From a checkpoint of a small transformer trained on Wikipedia.
Architecture: RMSNorm before each block, rotary positions, no biases in attention or MLP, untied embeddings, normalized queries and keys, local attention windows, gated attention, a norm on each head, capped logits.
Training: 413M tokens, 6305 steps.
Each number is 500 + 40 x the weight over its row's rms, rounded and kept within 0 to 999. Layers, rows and columns count from 0. Numbers have three digits each. The size before them is the row's rms in percent of the matrix's.

# up: layer 15 MLP up, 448x160, rms 0.234, rows 308-362, columns 80-159
# down: layer 15 MLP down (transposed), 448x160, rms 0.133, rows 308-361, columns 80-159
# gate: layer 15 MLP gate, 448x160, rms 0.249, rows 309-362, columns 80-159
up308 098:577507571468437497490463505501466472552554514452519424510474443521478494438476466504510431516557488533567517489552540531493495445547470451438478560481537513532512468481477469476529529512579468466485518451441568475486504553518542566512553489
down308 096:455431515530495495512544503424495443589421458547505540544491463512539490504475507506520577487519487470417527444476512487510540560433565408518481434549537412439458527501488465396489501519461467534554483523535488517609468473431537476532456526
gate309 098:500493526504572537462495560507526500494506552499528536536535488540505443429487542498475467454533481587556476496513577492423510453486457530530476551549511506530558551518475466541489527538532510449481470534483480501473529521491494586458447458
up309 106:488417551539601504542447520518438490482531443501575474563532600499529442510525472485490482588518523534519499545469452628513522522417566474542459458491476446492542488503520506529446533460495424488422475584495499481444462509565510578484478530
down309 101:524475536515489528547429550496478542442460551443458553502521530483510501445522523499505476537447542508466502481457476514479510467499436433462476587543491539502485504544490490514478480461538479494571530473467489542490503482457580509469492463
gate310 096:488456480550547527430522509527509501539563478498477421426534549396484569484434480554526482521443454460533501500449487525505465525578487473467496522485533483464472449542531467581441456502548527428450511517516525499493585537539492444591430457
up310 096:574485457453554520464491481436418530476512510458511524442516456534457547554507512485485497521549465484527481579470470475596575595493460503460551453420473530491467538481519469551429450587551486575513477463559483514490463500469528413463568530
down310 097:543526434446550522505560490533484518526521477593514457547565477495490536491540435496513475494477485488489523532463589481473366502521554463544522495506508534545461470595479510541518473474433500527469444486533478523503507463444455473559540565
gate311 097:498488461450507470495526494460553485449478530521545463446482469491523501515546537524461479469491455482582521450489474477537479504457599478484529529499552514535500483516505534488531487482548531469524578509475490513401543475521546423494539463
up311 103:468528437522539466502410479482472493566520528534504540492426477534610507539501634471533502479519472511596498526456445548510516503456495498420505566522468496501535566507495484526495622521546552562423547535522552497423500516490467481548510447
down311 102:436490513423489469525579439481457490390475423451463501415497538518541442510524481445452474458574507535446524467509509570477488494467489494485534516494454502508500488450514594555488513490586446519511531468591606495431529495523556470505504486
gate312 102:479507522538483532550517534476491458383463494549524528470465560505476572509510488497560486543539502546551552555542604469558470497460526494459487493526517444557448526490492462491523447447487402497497558515499459428519453473506599513422458481
up312 111:508494581568476527461525433495540602464515447499504477443537543540537531515499474522547460464453578535514534437509533462514423502489513509490493481543470535485524467443489529487441512503532447494476559402486504478573486455475459481508489483
down312 109:429580458495463553522485508404632436424447509553481428492513511590499503493527472482510444467487567517507516513417498476464468443524457506500556491480473547511466453440506479450508463545528535495508492524485509449514513507506541480528530507
gate313 097:512497452482488501437533503497569532486501459504499462588505478463608473555457525472470495598556493485550498502515448521475457523489426545518475506449566494579509477451535418436450521532531454538498487463501503463494511486437490453453438551
up313 098:544409521448519501474463438519437516495429577494519509492460531487518480474534518452476502421482453509460461490445505492435439481488564474514513522500545512473471498582494505469534419494484578441580489484495499538554539515435453478468518523
down313 096:433541521460412500442551503482529514470477490591430488415530482507500553533487481454446476473579557516558527498498499494509438553546459465496451506489512491525466526500536563525501562446513559496439485544546498522436448445460480530535533440
gate314 097:513539514440511500434548469525482548431420464540425472506478464463464455518486476551484535510492475528523460501446432529512566490472485372397471368571537486553560545536458480550488512462474522493496458534524497482521514441481508525469494482
up314 099:498509455567466575567486484497479531539512506458536555544560503488560473527489484528533533454506463474557487509540437525520547495534554484491441526519467466422438500565481598463529465487472481477473552490458492527537609519430555547500487520
down314 101:542453493602482536518489476609446509542553571506491508517533462504482457510479545508537507538559552522415527525540505560477514531478467506524515471428462411471381499520504513382431505461571519473470536496423452535510518570478532531529521537
gate315 102:560445545513543472446622555520495372510529520500497473485522589464472467456454543485486422497461437504568474550511540530509453528498459544511493514460443461469456463479534534476542604546503530493569445506553545457496483585489498436435517523
up315 098:472435549461516601515452473452483500427510450515473574563454498541585498543501474538531471494540549552537500549464514437456505407527512534512457479456525445515502501514508501480569533496511489463544438451500512466482487492532460485557488504
down315 097:511504577491568521529514399539524514488505473503530471449522496492464490508524429547433397472531573479585525436549493387475487518473498513463534489519538502477534519539533483510477510462494440520530524550425439459475495490497509482477487529
gate316 097:490525430453506487484468468573489509504570486522489337477482400506465484460504472480462435508426562515486447551410518569484450491460493494543488496556397506531530518450505537564492499450562467532512513534541462498613486470490473459485508482
up316 101:490527552514503512463431505530460489547504502546425505511488520452453506565544433535567461564451555524506510549429470559502450557578452473489508500584485443593463527483553570510488436509535487505422490472479425481527471525506518567454471476
down316 098:518545593517460493493493517521510524543494531514492538513463391443539506483527552402506506461433521475515538473464509475506472488512538523543465468530492493467557510493540505578457572465518518471483508435584392507420513467501417481460530517
gate317 103:548535571534557469542485492487534547482527573542517565508509439508446516487630537414534532509546418515512440459466518441467489505463419501408485492476480486489480452517471519500464505529562529500504534505492485501524450532492504558498456436
up317 097:494480537445532501466499487512476478473495474604550519444503447435522531577457464524447465513466540532499591472456501492484461558534511478491570453457435510553543476464591474481511453561466480479506509485531552467448478575534487455551436458
down317 098:491523477564546590454578522468480489498581453499531541529550457489483520514528483501483459521541523490493517518532485520499511509486471576584515492460443459557480531491527534547539535429546488511520491472555503484459515472541467524497491518
gate318 101:466494520495529455454576583447498451456496498502547574500508459492522573509511516481513496468419469513561570465532512440478524585575547497515450472519508459544573504507502517503496533507550512550483457440483495520493536545458452470497447501
up318 103:545520560448518601522511562520554582533468533465587516457449535480490529437580528492551505476491408490527572510476471487530496455507478389479491522516500538507486459516532510422526561486417544476526461472379452486533503474532481451498532505
down318 105:503526408469520471525514498471488499567486542472568524537535496502455580530484431532505508537484519579462480477517471515486491442486492582471497487469592474430496482484501465575492504432538541544489502491554441514450522494543548550511498510
gate319 107:533477444509540471527524504514497529456612501562500405454457459552509465446542510531466467471460494427493590504576461487518524532446533524508495559530476541522511491487553498475453492436519545535548505529516484487621511483486498558501532494
up319 103:439526523551513516473560472485505532528460487496535482550511489470507525486540518454506481512436499551533488470571503512456391446515530452447501471494437525483540556536464505562525531566471486382549539569471486543427505463496466499443553499
down319 103:545495586489537439511491489453531505509474604527464467431497530498458485461504480501498529499470481435472518511498556494487536458433531569482504511495613477507439491508564459436538459513510480570502462522453499414508498456498498487506502559
gate320 104:546427502562519552436555527479509470453454405462472492565486500443455503512473501472466454492449550498474534539498523516544566574469543504504527435446529559547554506487494522502463486499485526449485542412487504543511544531484529490536470497
up320 105:529533475470448526490554506526460513512503513501514439456540532434486461478524491452514501508520490452489442541522503536431515407538486454511473510554558547444458466517474530431537508519472526521542468487458462417598503462366575465476553560
down320 105:523548478458421480560462459561542510544489562566516407448535503514523465535582513502553501504507443527471531512550494561455503473496445559491490523564454475491469559452470483456510494551489434502557504541504528564457550506523444513505500549
gate321 097:437522512536486504568495530560511462451488437459546530509468547556479559483475492471421472458520571583429572547470537493448459570499523573489528572550456471574467559464491455488496517535522497474567453487515505459545531488602571567462551537
up321 096:525497549525533579502452533461448506568437514483476497497480467456525510563502469554529505476440479393457528451555478467553482506518493458478438465461532566548530524525490476521493500515511511512511458532426546524435473494510545417548406506
down321 100:472512537456516480467408460509513518510499535552525551499472526443498497529477477553513526465441501441552432487549441486519567440532477528552483505528536510529559481559486511516551621525490505539498494518485522537519489469475424477426481490
gate322 103:538485509465474480506520532507536508499527485482493545505476487472475482445500444494453531488543426393506521514477562512509508428501499486464513495497532417474532539448417426562475465514547470584456475528461463462556567496445471556473497440
up322 101:528539491442405515462530455512535552424540522479510504545450507481509497427551448545480583482500497422522480447495542552557503505543498518536488519517555480525622503474402491473490518555494493497547485490485514447523452526482496522529552537
down322 099:420494493485537462556519512493503469436517562496527546472507435593444513440504522503498481469462497414491479476619462521495535537562522419535516532419528507545552501518481541512490374441466451531436498484559463495506534478577575467455511482
gate323 095:536462510523486491498517500472469528521479506542481539423582472484522515511492538549466539489514460527530484468470504454442493573448556447556481471517493439514521523525450505446487484542448471489417502443551561494490463520473414472512458448
up323 103:527487469489488435514506476519486451481479519533481517511496476529442430555490549520490456568529544564414427572441445515491476408489525490560466551516470548545558492446497486530470505519510518435519540523552501530549507498515491527489588474
down323 103:461505498512539503514524465524485531509506468486550495572516542516501491454533484456497525441479476487601493446580510451498542490472479379439485479500531482527533468467423518503547469443475515577475522477453581445480471553587528495482499520
gate324 096:417483492499532500466486522476469503530449532488481481515520477469461557441538450547536460497531578524467511457473601523483478432483468444539472487533498502529412510537490467530509557538453500489493566519545507464543507440424437492404505548
up324 099:462434484547548522482533495459496487541487509503519499456504449506442512452499500503502504479496576533537511530459563533455497474509566468554534533491544578502489580480445493547569519522487558489456557585522502492456529500534461514528446374
down324 098:547494493528451467517492440477556552458517497554520526494481541556584499533493481500501474529549473488457473554489491420530492506520457513443509505511441467452524492499495470483492311455499480505551501526507497436493506563576580540525561557
gate325 105:549520511460525500534481457482578510377485642516488496500510544543531462440447477521471488510513477470527461453444517493494531493529502600510449528483437495455502505537497524524473548493576529519492528472482519421468415502472491395496487464
up325 101:437503523447575509536492527424463505479570470543531484470509457509440520521438460549513460605573521432500538509480545600501513502449533520572465526504542477541536530543558502492526557485552587391463505476467464527477521511470514558549442553
down325 099:562531443507501414496532440498526526524494543504485530580480500510491497475517483532463542506515589496464526508479516544442492452531446571530536493472437508593506526557504515518511435499473586554510456497473483510508476475449450542452485527
gate326 095:506515561480489511516514475589515475448492487488471512528490527539485504454508435468443470553498485546597501514511502518475472566517485516510583516534421512477504549554482548538542521441498503562523539450467469473440430462474480515472518490
up326 093:565493482479493530555467506453500490523472505434487482479495503539517523519391482525471498501547502572486496520489435550411521506528495474480486505556495547498482422476483539539526460415482475557572535423439547428486509443465487532520479516
down326 093:503465516453510462527482551398484427498498465526550545490526449494514464448487473489630549565475510487464473430503444499479444556458514491539531498534492500477499528486521482464510493500523463591539536491456513505447480564484556466540489505
gate327 108:482541496515509518570507521485462479493557473495503471492520497517476469480486453472484417489495421516547450532481542412557517479570530539496478506421506518538524496490440495503493510455554408492589557509551596456556490537453503442476468541
up327 107:429552488456574488476574525557478509431513398421540455469528481498482517436427418537441483471457459525519508505503562484498481502442483515518501473557503512466544539525510465501505477448506492470521511506515435574428527444509444497451544479
down327 102:515507542547460497468505555503467526492470567490486502497455486449481491479517443523431446521488481470558566478538506471473520577506533571501496475488462452447517505510563519475569503432519499499497431427451473510484472526499529536564498459
gate328 101:545510528457533517506537495473518512445475534500437492512458552492525562511553567503455476490612522501464531553487543514455492531488452500543498501543463449576481480477495457533560568445550473563520508445514506470433559468520504491448482535
up328 098:444450445533497478585533565486542546471462496585573500428461488506511587463532514573485511399532527557524537521530469515529578461549528524535526479531489459454543513546546491555516482500491532433550443467502472470481501416578484515471519488
down328 102:515553493529500434539495574491511490469456483464562491493512478518548558460496465558537563463479436507509447455542450519499567474512480484530563471505520455524471501590546523507443490443494525469466519501508527540541542440459474569420467486
gate329 103:468490467386443504491468513488455505485527475478472575526462505513564463475428465456486475467511515454516588488480523479451535519516578467502521486533613497529510482466485485511455489551519571470522492459444409434491447511467527482489476534
up329 103:512491488517500545551521525502528564549536510547564509550468455565506457487444483575520545489463509498489463421561531504493446432518429504461470467505489513523531502454504523502360495495465451467457478446493572441534491505481552492522543459
down329 101:497513530485538479498403577464558480444379507515571482470527504488500521483574560534571495513496503506532476486489523504487498475469494547525461504414459421426486496483540453534502476483502457480399533501515545482501520470464470527463458521
gate330 102:498449508485419527471500524501466518509478486549481534508456436505496491478480602473463495500516488453568537501505427541444543509498485497415504443514541573521396572453522529481502491571479512562521455506537456541451504446519494440526559529
up330 100:538482445509475570486466456470523552456456528458562510514485510484497485475477507469521540513472476514448509575504557446456514436529572550504381506576540520486461445557478499520498443541548441499501563431474514465513468541540459523429526543
down330 100:522456438514518513432448556541479506529532502553498530532490401441471538498477477540441540564445532490541484549488434592472482515522518491493484488568549503502530486525493497518397555480538537496525510531503508527516503505534493483426568481
gate331 101:592514499464452573519486512509541461522540482515448432549485500530477515502529518512483571553433555429508485486513484582504493430536510511425439489485494532534492498541447536452574468532519498536493517442514460513492583544448440542492527438
up331 099:463532561503471562451523457505497490536454436510529542524454512504504528436464532483449437531497546453509428511475492450448427509478493507551517499504510519483434457515503481508564511536466375532487524445439481454459508503493503446418481437
down331 099:461543510406465561458491455542453514540496484541429528447490481499503536541556466545489578597492513498489538475501528514526523506552539536504480444487504504446477528536451593574525521428460562587526525496509550443483506533482490469518529540
gate332 103:432418481579495523522479516464474536452546515458486493572425461513572439504502539518476437551518536586513564477503492492496463509439502521541522536508495458537549503466511526485453457434564578534467482520532496458535570518506528524483540567
up332 102:501471417507542550437510472488538480502517563423532552501532492545534486534484570500510479421470440477402452495453446581451457424498561433469493499495513525458526432465460486552479462533496548543544543472492517468587517459551504506540495550
down332 100:506545573505496556518453529440545463423447472505524476479525478481507512494526491486486395498477569489573406475471382444496455522490461574572431431487490535499497553434494464474566457504419493476513546525478522496537515451486467477496448487
gate333 095:506533548528563520470533535504449500519491536428498524514519533469509507501415467555454555452400532479495465479564426480461544482523577513446508493476472442582429503542446463500457551434423557475473504521457546466408503513497533487508476455
up333 098:496512506552474525535485486574481492454560426479512468484490517553458452462504439531543569538556427546536469505510493491488542427444524467499586510488578584519514447430478561503559573422474474484455545494418457563516511492489459542527551580
down333 099:421507447451484505496451435515563524496471499511514486484478469505474530481526543509472438501512505529431543472508574500480532525461405576556554464507532442520493455494550460536554486514542476509421457482490445525549439500480506510534432437
gate334 096:438498544497408466462457521546434479447604481550468492589498558502480571545460518524525496543467511551535579514461512486531516529511483473448532434540529482444462583551491456488461483535484494519482479470497553489546492486532474489559486489
up334 096:499506536502481520457531492459528505529496548451455481511489507449526472542501549518498472498509535468498522535530515438503485491540517482463547496519484515483490520533457500512550537445507516522474399495513467441486473554474551437544456441
down334 101:512535503507474575482506525487460536545516536449498601454544488431498546572472508548531492484513476478555547490499477500554547564515518488465483520516446470413528526530506422529532414523510519504496495517506475516530433533493535489525490503
gate335 104:464496535460553469473500497562504485542515538474551506540504546457473488473493465413477434440578509476447496502526539501530424553557493513437498489496518537512574503532599444529526529493469453446466463468465458480526515554519523520567417465
up335 098:569474519479434474462504508484465486489510556483431456511533525474459477490514466469434450517510501422508458591478431480485561474534517476544493474538524487500448510539481409518533530577535578417506463535543488547484472545492457452494517574
down335 102:476519437450488581483534433500502512448499505531552480442487539516504515472440539475491491473507481439512487468452452495476477539440447388425534463594510500436495514510509468492529560451461513491492544466413518520552571453476522517420563540
gate336 104:538503440489496461494504469490545451497446561537518473519494464479436546490491448401504547499452453559467539486474479503492523497502488555552496522465469483464534530480420455472434487515550533481491421378469503484462461471531449446521513500
up336 104:459494508556488534435482464457489510499531452538512516469394442457469508528489513475526411451487559512459443508546501539482494587530526442438496484523550571480486530514507539391506529500486465551488443480565526473509527461477514515511485503
down336 106:480473416480542498494546454566464486516474540519459555461540474494536492527498523501472516515518488503411505456514471518570517539479473533582525481505557483518521540465432466503457386529465505518487460485571503457492531517536482578492519531
gate337 097:466508542486503484529504468485552453514549539486581470529568449452398525483532517521572466526507482500537480510511498462547489528533514497455582569466472466497477510530493558437543559599574529481497486525512442538462501476501544542530496543
up337 100:478564524533505506531473488422469465462528517492459441486481542503520526490482469482564479492451527502532508482486482480468506429534486510521492606446510460476511482479495473562542511576493525503546532541531533517578487406467480566559393541
down337 099:550507560572568521596495516495533506455591467482532472453474481511486521472457486493473473474577442506541512509535543526552534581527503552543485520500514526514489480473470504471511415492476455597470502473516550528565517511582512482498530531
gate338 098:472488483544494506466483490432444466465537484476509416508543536526535501485419460604473409556542504535497498543453459510493563449497489462551531453555480523510558487527562497544588549559532505584452484520446567514511499461530496494480474432
up338 101:503439481492495526519477569472482511507451391513498486514527529566586510403502479510443434521518475500556493602516566550484498486527550450576480509476494425490508496502463520421533565535485507491531569521487607488479489513506549467587449433
down338 102:561455514512628496500484484531469504483557555532509498428552493491515501514493531424532546478531470544504478562512478516484525520492549525535463368454444524522526421519419499476435451560548507511545541426553459464526500500513488501583398497
gate339 108:539472469495528508481513443517476441530565473455524513467460531423467449433496432473523433544444456496510542481548550473525531463493502459515521498431534502497503521528526408522519485458470467513405482488529518520503484469495477513533506487
up339 102:576564506464502485518496442426529531425606457539536508507519453527504523462548463536532550448473500463527540522518488494547477532513472508544419538467520490543517484551525453492517474479507535513467565521502484530488468454468448470456499513
down339 100:520499497480497447515474509461481461534520502493497523477470468499463469422419487481516489474507505503535500477491497481491488462546567415520523533477553562524571485441530402452492448490459539467495536521471536445507478569503578479531464519
gate340 097:484474430466469467517562506539532453499468476521503495537501497527535517491495481421476443577477501513482472539486515452554572491534572472502511482482545439507444488512547500503506520441532527436465493476499548454423530511518471483575525485
up340 105:436438490504535500537625517528444470451482510514483521477527534532505558436496523488498471556533528569532530565486492468534453497471488544529524559464558481500477441426595429593500466507489496475459468498478553494468494505465451482513506509
down340 106:485469476544485551514495546495514469534542512512541479559511431541493562530450570526462553534472510558540536634481429492526467464525487443517538549479561542489488433463523489539525531499438517530565553492473546522524533510424462539468518487
gate341 102:515384526539446478559449483524538502500452526497576491581458519526447518469532488496458497458494541586582497548497502444575479605486478480537473560490439538498497484484520415501502454513541519486472467556554522552385533517462489525572465474
up341 102:431498479578520572518497442516501502512509460493472519495544450494478514486518522516455543521531536479452380555596557483442471473531478555533557525513493578493457451516461523549488495476536486534496465476509562585505569503522518467578463538
down341 102:500466447467541513492388522551502522517517507462504547473515563472514507535461489583489484463451443521479482532502510485484452543435534606500461502503507485478515507533546487477488627545504512466481501520493507496480523409601507531508524507
gate342 105:507486522562502516529534493466505526454495428436521501521515463511474518445551518518552516513468472408554474504432413429540483584525520470482474501489495499494488536470493515570436454522435489492475463482524524509440457470486477557505467457
up342 103:435467521505480417452566542502507488437481499538512474551558587523467556511456528452504508475499441566496436498518405481468488456517506462505457509525502495496478478533486526489523488571471449476492525586448469487571443404509570502493544552
down342 103:470530467472449506539527471516513454510476503470516446486460402477507470524549435476541559514509543525511541472511486514498516472573575476431468481537556500505500555419519471518463523412491487539521453446470504498446520516509486565454528497
gate343 107:506511528507416549474503487463514499521463491503529493511491519563528535439559519531496500561476564565523528526442507435415474460532557494567510481484482471459434512445546491464472538491490489509500559547510517499519580538468488469461441461
up343 100:488513516418505552549453539532512515469508461435541458436484523513504434528472482465507464508521512556547532510489509523551532476553466559548464527488428453522428449553515540460496413521503421438513487516532482533462559462565468508493492500
down343 102:459495465491471467476463456580463474509548472474474508562451475486517520500427565491546505456434516427499484542448511485489500497495531540478608592480436497521495444539440524474517518473498417536479534576474533559476489444495387437538481512
gate344 098:501442490545474558517497531483554516520532543485481470519496529504526485483498445505515500565528455421615486530545431491496475502587492460534540525417470548554537491549515497469506464510508430454544483510567509543443456446515473577490600457
up344 101:483537489479427534505469487551496603478485538476480535501424509504502563483547487468396513515502508500528518531499585524513462502467486499471456493464428489469480545485543502583457476404473475525465553488483437469530499527481530462576551452
down344 097:472503484466546508430505507465521416451500500478540520456492532521505523473487400486491516490495507554503487467448413429444575563529493477570524489528483521537558463529451471500507548585452550498481548531482498551451501441481517544413541456
gate345 101:552472505530452514530513454551583531548503456406544476518533428559451499556475464523474441456488501492541528465416436482549473452579562532581489487506453494451501497501519575511492479522457462560434536432479505522471514493576500494487493497
up345 097:516513512496513460569440450521452501523480493515597468492524480490510479556477471493466471454533508509506439490449499470523458501477457495554427560574486493519457449520477521527506460517444555422453482505522528558477508531421547549495500500
down345 099:452458455527524570479524435517480463444521568466492494456463472479497497468469505495497523568500495498472513535525454486452494470457586513415556488579404500544462488492488533485507509518484426477534486448508507518484522508542536539482510486
gate346 096:571476529543499471493606491462519513479473542474516541510586577405461569453513506482480430519468501469452499535506471502504529515423503575458488550468437495523557513529444474524495516474532499485508461552453484520540541474481444511436463535
up346 096:535493488515525537497499480532528515445586558470534518435548459471490444560483505477520505552460535540536501530508522514541395543545471514499488427461533539443442536531497468491455513534483506523505525444535554548552412440529582450595551509
down346 097:483538432570533458439467539502524468467505497533520505531503514543602496456504510510521522481513531466488448530487513429485558527500525491470475499503452524519466557485539510510471542509469471475533521465507473508520558457456501487454510585
gate347 099:512458518478463481485469475456510535503510487487453493548478499587606566491476491510496460595497499482483546547515531456462499479542516425548513488579483503456443464534543504589523506495487557544444474421564519514479514498501527488458469500
up347 098:519500556499471507511459474489587516493480521472467543474551467481445523472386500536474440557443568494475483538501483496443485510562491506541463540554530448471520406502512521494560486462416500565472499521501458571523544548514532512451574502
down347 095:458564444528486482458554496590458484470450479467506503516464547459468428471440559527528488508552460523488552505457520447516505551490516439470490531514494521515479544423442480498506481493452492473522471532451495493483428427487524463562477481
gate348 104:501559563482502430558535460478479468441496540484456507519515630521479452515546476479497507570504471535531415515466536565444474551553537464463518469532503539516471482490560479520550508547450443482536548552502515560575535486475540381575522477
up348 109:471476512536504501491438517541513508539440546518465527436525483535539478538461483508484526536455546501561504518458463472513522527546504432516486507462513437464445574496556513544521486448528506487506492476477440407559488492543520497417461468
down348 111:443543441499517485535453513416454441555517475557458565467505506497496499566489548506504508512549538439526525548537537516445556532525476460490483494424525476478494541441535364500473456540516475471407483523484513535531472520445486439508471518
gate349 103:524488449494443523463452540415494511486484528546507477481425464458535445463496589502440480470509523536489475467552497458495499524472462491539544525452489515533444468514504496450388446492437536521506535533492515525489524501419446493460451424
up349 107:476499501608450497500530484518487515560468519488577520450501491543416499476487470503463455547471534506497473481512496496491426573550555496492511509492448502569497540458466561570510435466420502469440515431520520456474517519503520422488487521
down349 102:468488525486494477488514499541541502511550484581488512478542561532504488441417459507496553432551484460451480521485523568493517557490464477489415423473451474472455517477543534446489440525558414518536465487514492453533487445496521491467587487
gate350 094:446478464531469474452520454456386499499606481495455502479576527519459516514517434570463530512498521427524542427577531451506513450478457507509522501542534464504480490506498447561511586470463468497481463514517444523483449484498560522517514487
up350 098:539498496407503555497509466540426495471538558433442483445533530510519456562473545465574468497473464483506487490410497492514541507532535376481470499554528492500547422540567494424530526427481535426524549484515470439505499590453532497512490469
down350 100:471477488487503549448501490540522524454512456459471561529455567542486454457437469485527470552547476463516522512422475497519485532618529496526469540522486449450523493443536505544507596513520585526490476500524402487468497497478488512517522549
gate351 094:492556407475408454494521538512537479536547509526551499519515499453501465519530502497482534474507510470477549470513453446473525506448581527471490494563466532563523439496569428533429513581472503418477507456488433538517432504570517451461437532
up351 096:509569454589517509486499510460492482497437533474461462449537474478490548408472548498389492567456530470488559581453514469474523503495480443471483487494475458499466494445483491583473497438493469533492534506482510497425473555524492473518473498
down351 099:511494513428475488514539480537535466440479434476404520537532533566491454450491445532540509545526458479510536465483522506478495563458553537490457585499534431525486520509534557450520628541421509479459466441494508523456497418545489536534465493
gate352 096:481585463519487538523519520539492558514514508526518482438538516459533531506546552567518445445476483499474504570532466430521480529555517515523490524482493489586524477522549509531506527539439508507556548529478482505561516491506475576534455509
up352 097:568420472440492551481532467495489522473452531493472543500437500526519419518535503522513544519423509463530503478498469511534516544486488496404530499459511478450524555450583485487512438553461452512547578530465510487476511489452495481414514555
down352 103:493493504573391441517479503452520464539541499480432499534521571463504465556446490521440536511529515496533489530473424512522473532466497494490503463572509493582494561528460515409484520512556518524523442490460459512489533508467532507471415482
gate353 094:481530572565524555485491509454479508451511407440531533499520547508541526541446445466469422431452520477500493558532517487450463450504356548532452572518517551487505441563477556469452468458498497489526516503475490504410467508517492483524465449
up353 103:488504555506454496497519488508520527469527549485502450508502415492450559431485528501518450552454531449489498525450480547512450503446509431476482465446589471516568560510504520633490422535467513528554496525447511506511493480493519510466583543
down353 102:510583459475568469505515470516559567548453472445476559429502504434521510500507561464532581523453484447508496500529480503492497520488509524473516434461484567544439503480481501520488485416484536456484557476504511456516508550462473494484444457
gate354 105:491521492498428472486571426502557606527476450471477480490523473519476590465535469486434491504440457503516414425492515559519464495477477505483461433516522543517581516483536480536456472423473389541462419450430536554449500517440433493500522438
up354 105:515517507434498501477495530569620576546494551531482523490563473457429477373525422504507518504478525507485438423492471484547433524457535627572488531468553465480481529514553432490494550502506462477494538473510459476500491488462484486492516485
down354 099:437461494592479503489505556486510552529502501537452518564523529473498507452521495483459455521542550521552463462504453518556458510416557476506535474528477447437442492439436547563512390396460581469560527464513529487476496535521494508470486442
gate355 101:507494482579501500561442512519467510429495606501506417471504546527540521450491619489551438513494493490519486502550453463502487558524519487475513503513405511547475600520475518579558553488554502440560490490500476528523499518530631486454512525
up355 097:494509541536481468580540524529474428497505528520538509481521578499521520397537572546533438537492510518520469496529528522513515566487493475498441514424500537486547462513485479526503562484602495468529548485437425537520546553565497499506418427
down355 093:572471501453462419487518561507403433459457496523525511495500496521486493447514444472531509506510475537595509411435479519539529439467505454559473469563562439582489523489534490522507411516510453487528502504490548439483440479454531465443458489
gate356 103:563460524478581496532503524577411414488499542517460455452486428603447480452512490455447529499480457502432539482474540534491410494428555470505470487516436425536449482449459472510477528470545483463522479493489477538492471554472455485491550481
up356 096:579475563562545435428514528607467508519505505518493499453471497507477512479492478515530539530461480559501513504489516564506470479485595466500549517469487519456473402521527386551439502521518511488492448542553461497541490549479466547481487476
down356 102:523530510492442436587457510447502499565487460542487415528513510473523580499437476500455570442546479530541527476477485535449520526505530493630461480523569454550569482516450474486461464496483554507525505417485456455461533556536516563495540502
gate357 092:511490471502474479590504477558463446521493433479443393459471520575498526533468486493483506539505541483487469490467401504439483470514470482531530464578416483544463477498481528455448490489455538483510428461513508527526502478478479482439511531
up357 095:552483503447483468529433487504549493537494473576526467447452496550530501520485510492503507485441607448525474461501464422452520544544499551504529495427482500454529486376533553501466626498497449437518504485502553470469432518485411500482580506
down357 095:519474585509542428443473490498438525501476453455489501510534544474542487477555506502520413462471465506507511505499485509498517514571520506513528484547624462517525472431540576521442624536525434512506508396466519520504536416531534477450519441
gate358 106:554543531487500533516591552563523466462489551481507451439574494482495540442546459515472467517523516433602480507541464480499483518513530516469496570458500526477509425545468460524505515442520405442469487485466497478534478489465502467494501545
up358 102:480519494490525505576504545516510485426553536518519503522459527516547481449446505519453510477457495552554597523517516523514425414478442539592497547430565490510486519468513515601480488482536492538553502534495467424583563456587452430482508480
down358 097:467459498495522501557483525500489445495502459526509570416526526465517538520472509464461513551489468522446547557485517491569470361575463530489472483461476522480493506501536530514447523561515439489420498551529546610519529534503529533510480492
gate359 107:479524512507527515454509563490549527586436476511457484455507474532467574534507464543488465538509466425548478524493465502491494458533526462515528507508531472504557486524500499550490578480432445517521473518494496527431600515432548449510433475
up359 099:538497540505510474596439445501452542481526451479554516487570428464493460534542523488455515520485478462526503513550459507543498496569552516494474502451505577471515514575515561489482539520555460462474457474581472526410533534483496515499490542
down359 100:508578507483497502486496437496509482531540461562580503543525552500541457512532466467540425440430481481538482539465477488550491468459508479475497508503532550512482476476451471513479506533461613476511534475488548511418575433560466492530505473
gate360 099:555468428457515521513592542527584529472458498562624478489516541498472530452511498491470481475468577556429513528461496543463517525552517495491489532484535437439537488533468519527589526444472477499471460492539500481502556521499537531488572534
up360 098:479511434550518421520562526459558450492428553436529510504517507508517457489477467472447504505430491503533560549567454535536555518514448481492447529526526513553478446551542486507512472467538503568442525478568500470447556566472510510388518490
down360 094:486509540578485476577526567475502524550469441446555539432536453533476467554443465497537502492442502569478588468563506474516470480539513512522463537523510505510511443429511506511485534467534544522456510477445502512490445484509525476557524503
gate361 099:553520487467496502536569401472498501526461530499481561437572443507505504508445509488521525459432500500518479476465532495461495507532552427485587459472561514450431577507510521509472489532527517464470494476529422527528518503451482516513490477
up361 100:514511482491449493535518533440515493447466519493442504528488589409521432476539480492522528521528549491563449491483522483567572443555535496527574498408443497517502476426510513449498555459479487500477490428372526546529520506419476448488464481
down361 100:508505492555509507528530475451526519459499481548534504527508536535578529421491570486539501506453422458442441528549494485516463510528557497532525504613502517488444531500440482491605467449448510494496549511500540513505457456467526516512537527
gate362 105:457580565541479522473490464502484523555496468473505555520485518561525518486482546512416568533530510586486455444541472509453492524566491471507458548472553489577479453599415541532479474482495572478480484516518551433509535480563496469499448557
up362 104:516459507567556445492462382447487539468485513532496421438512545525489494562555499472501446547480530537506438488521518597481430474482514454480424534504525467551544424546530483494520494454533523521542430503521534503516517504517513574476426570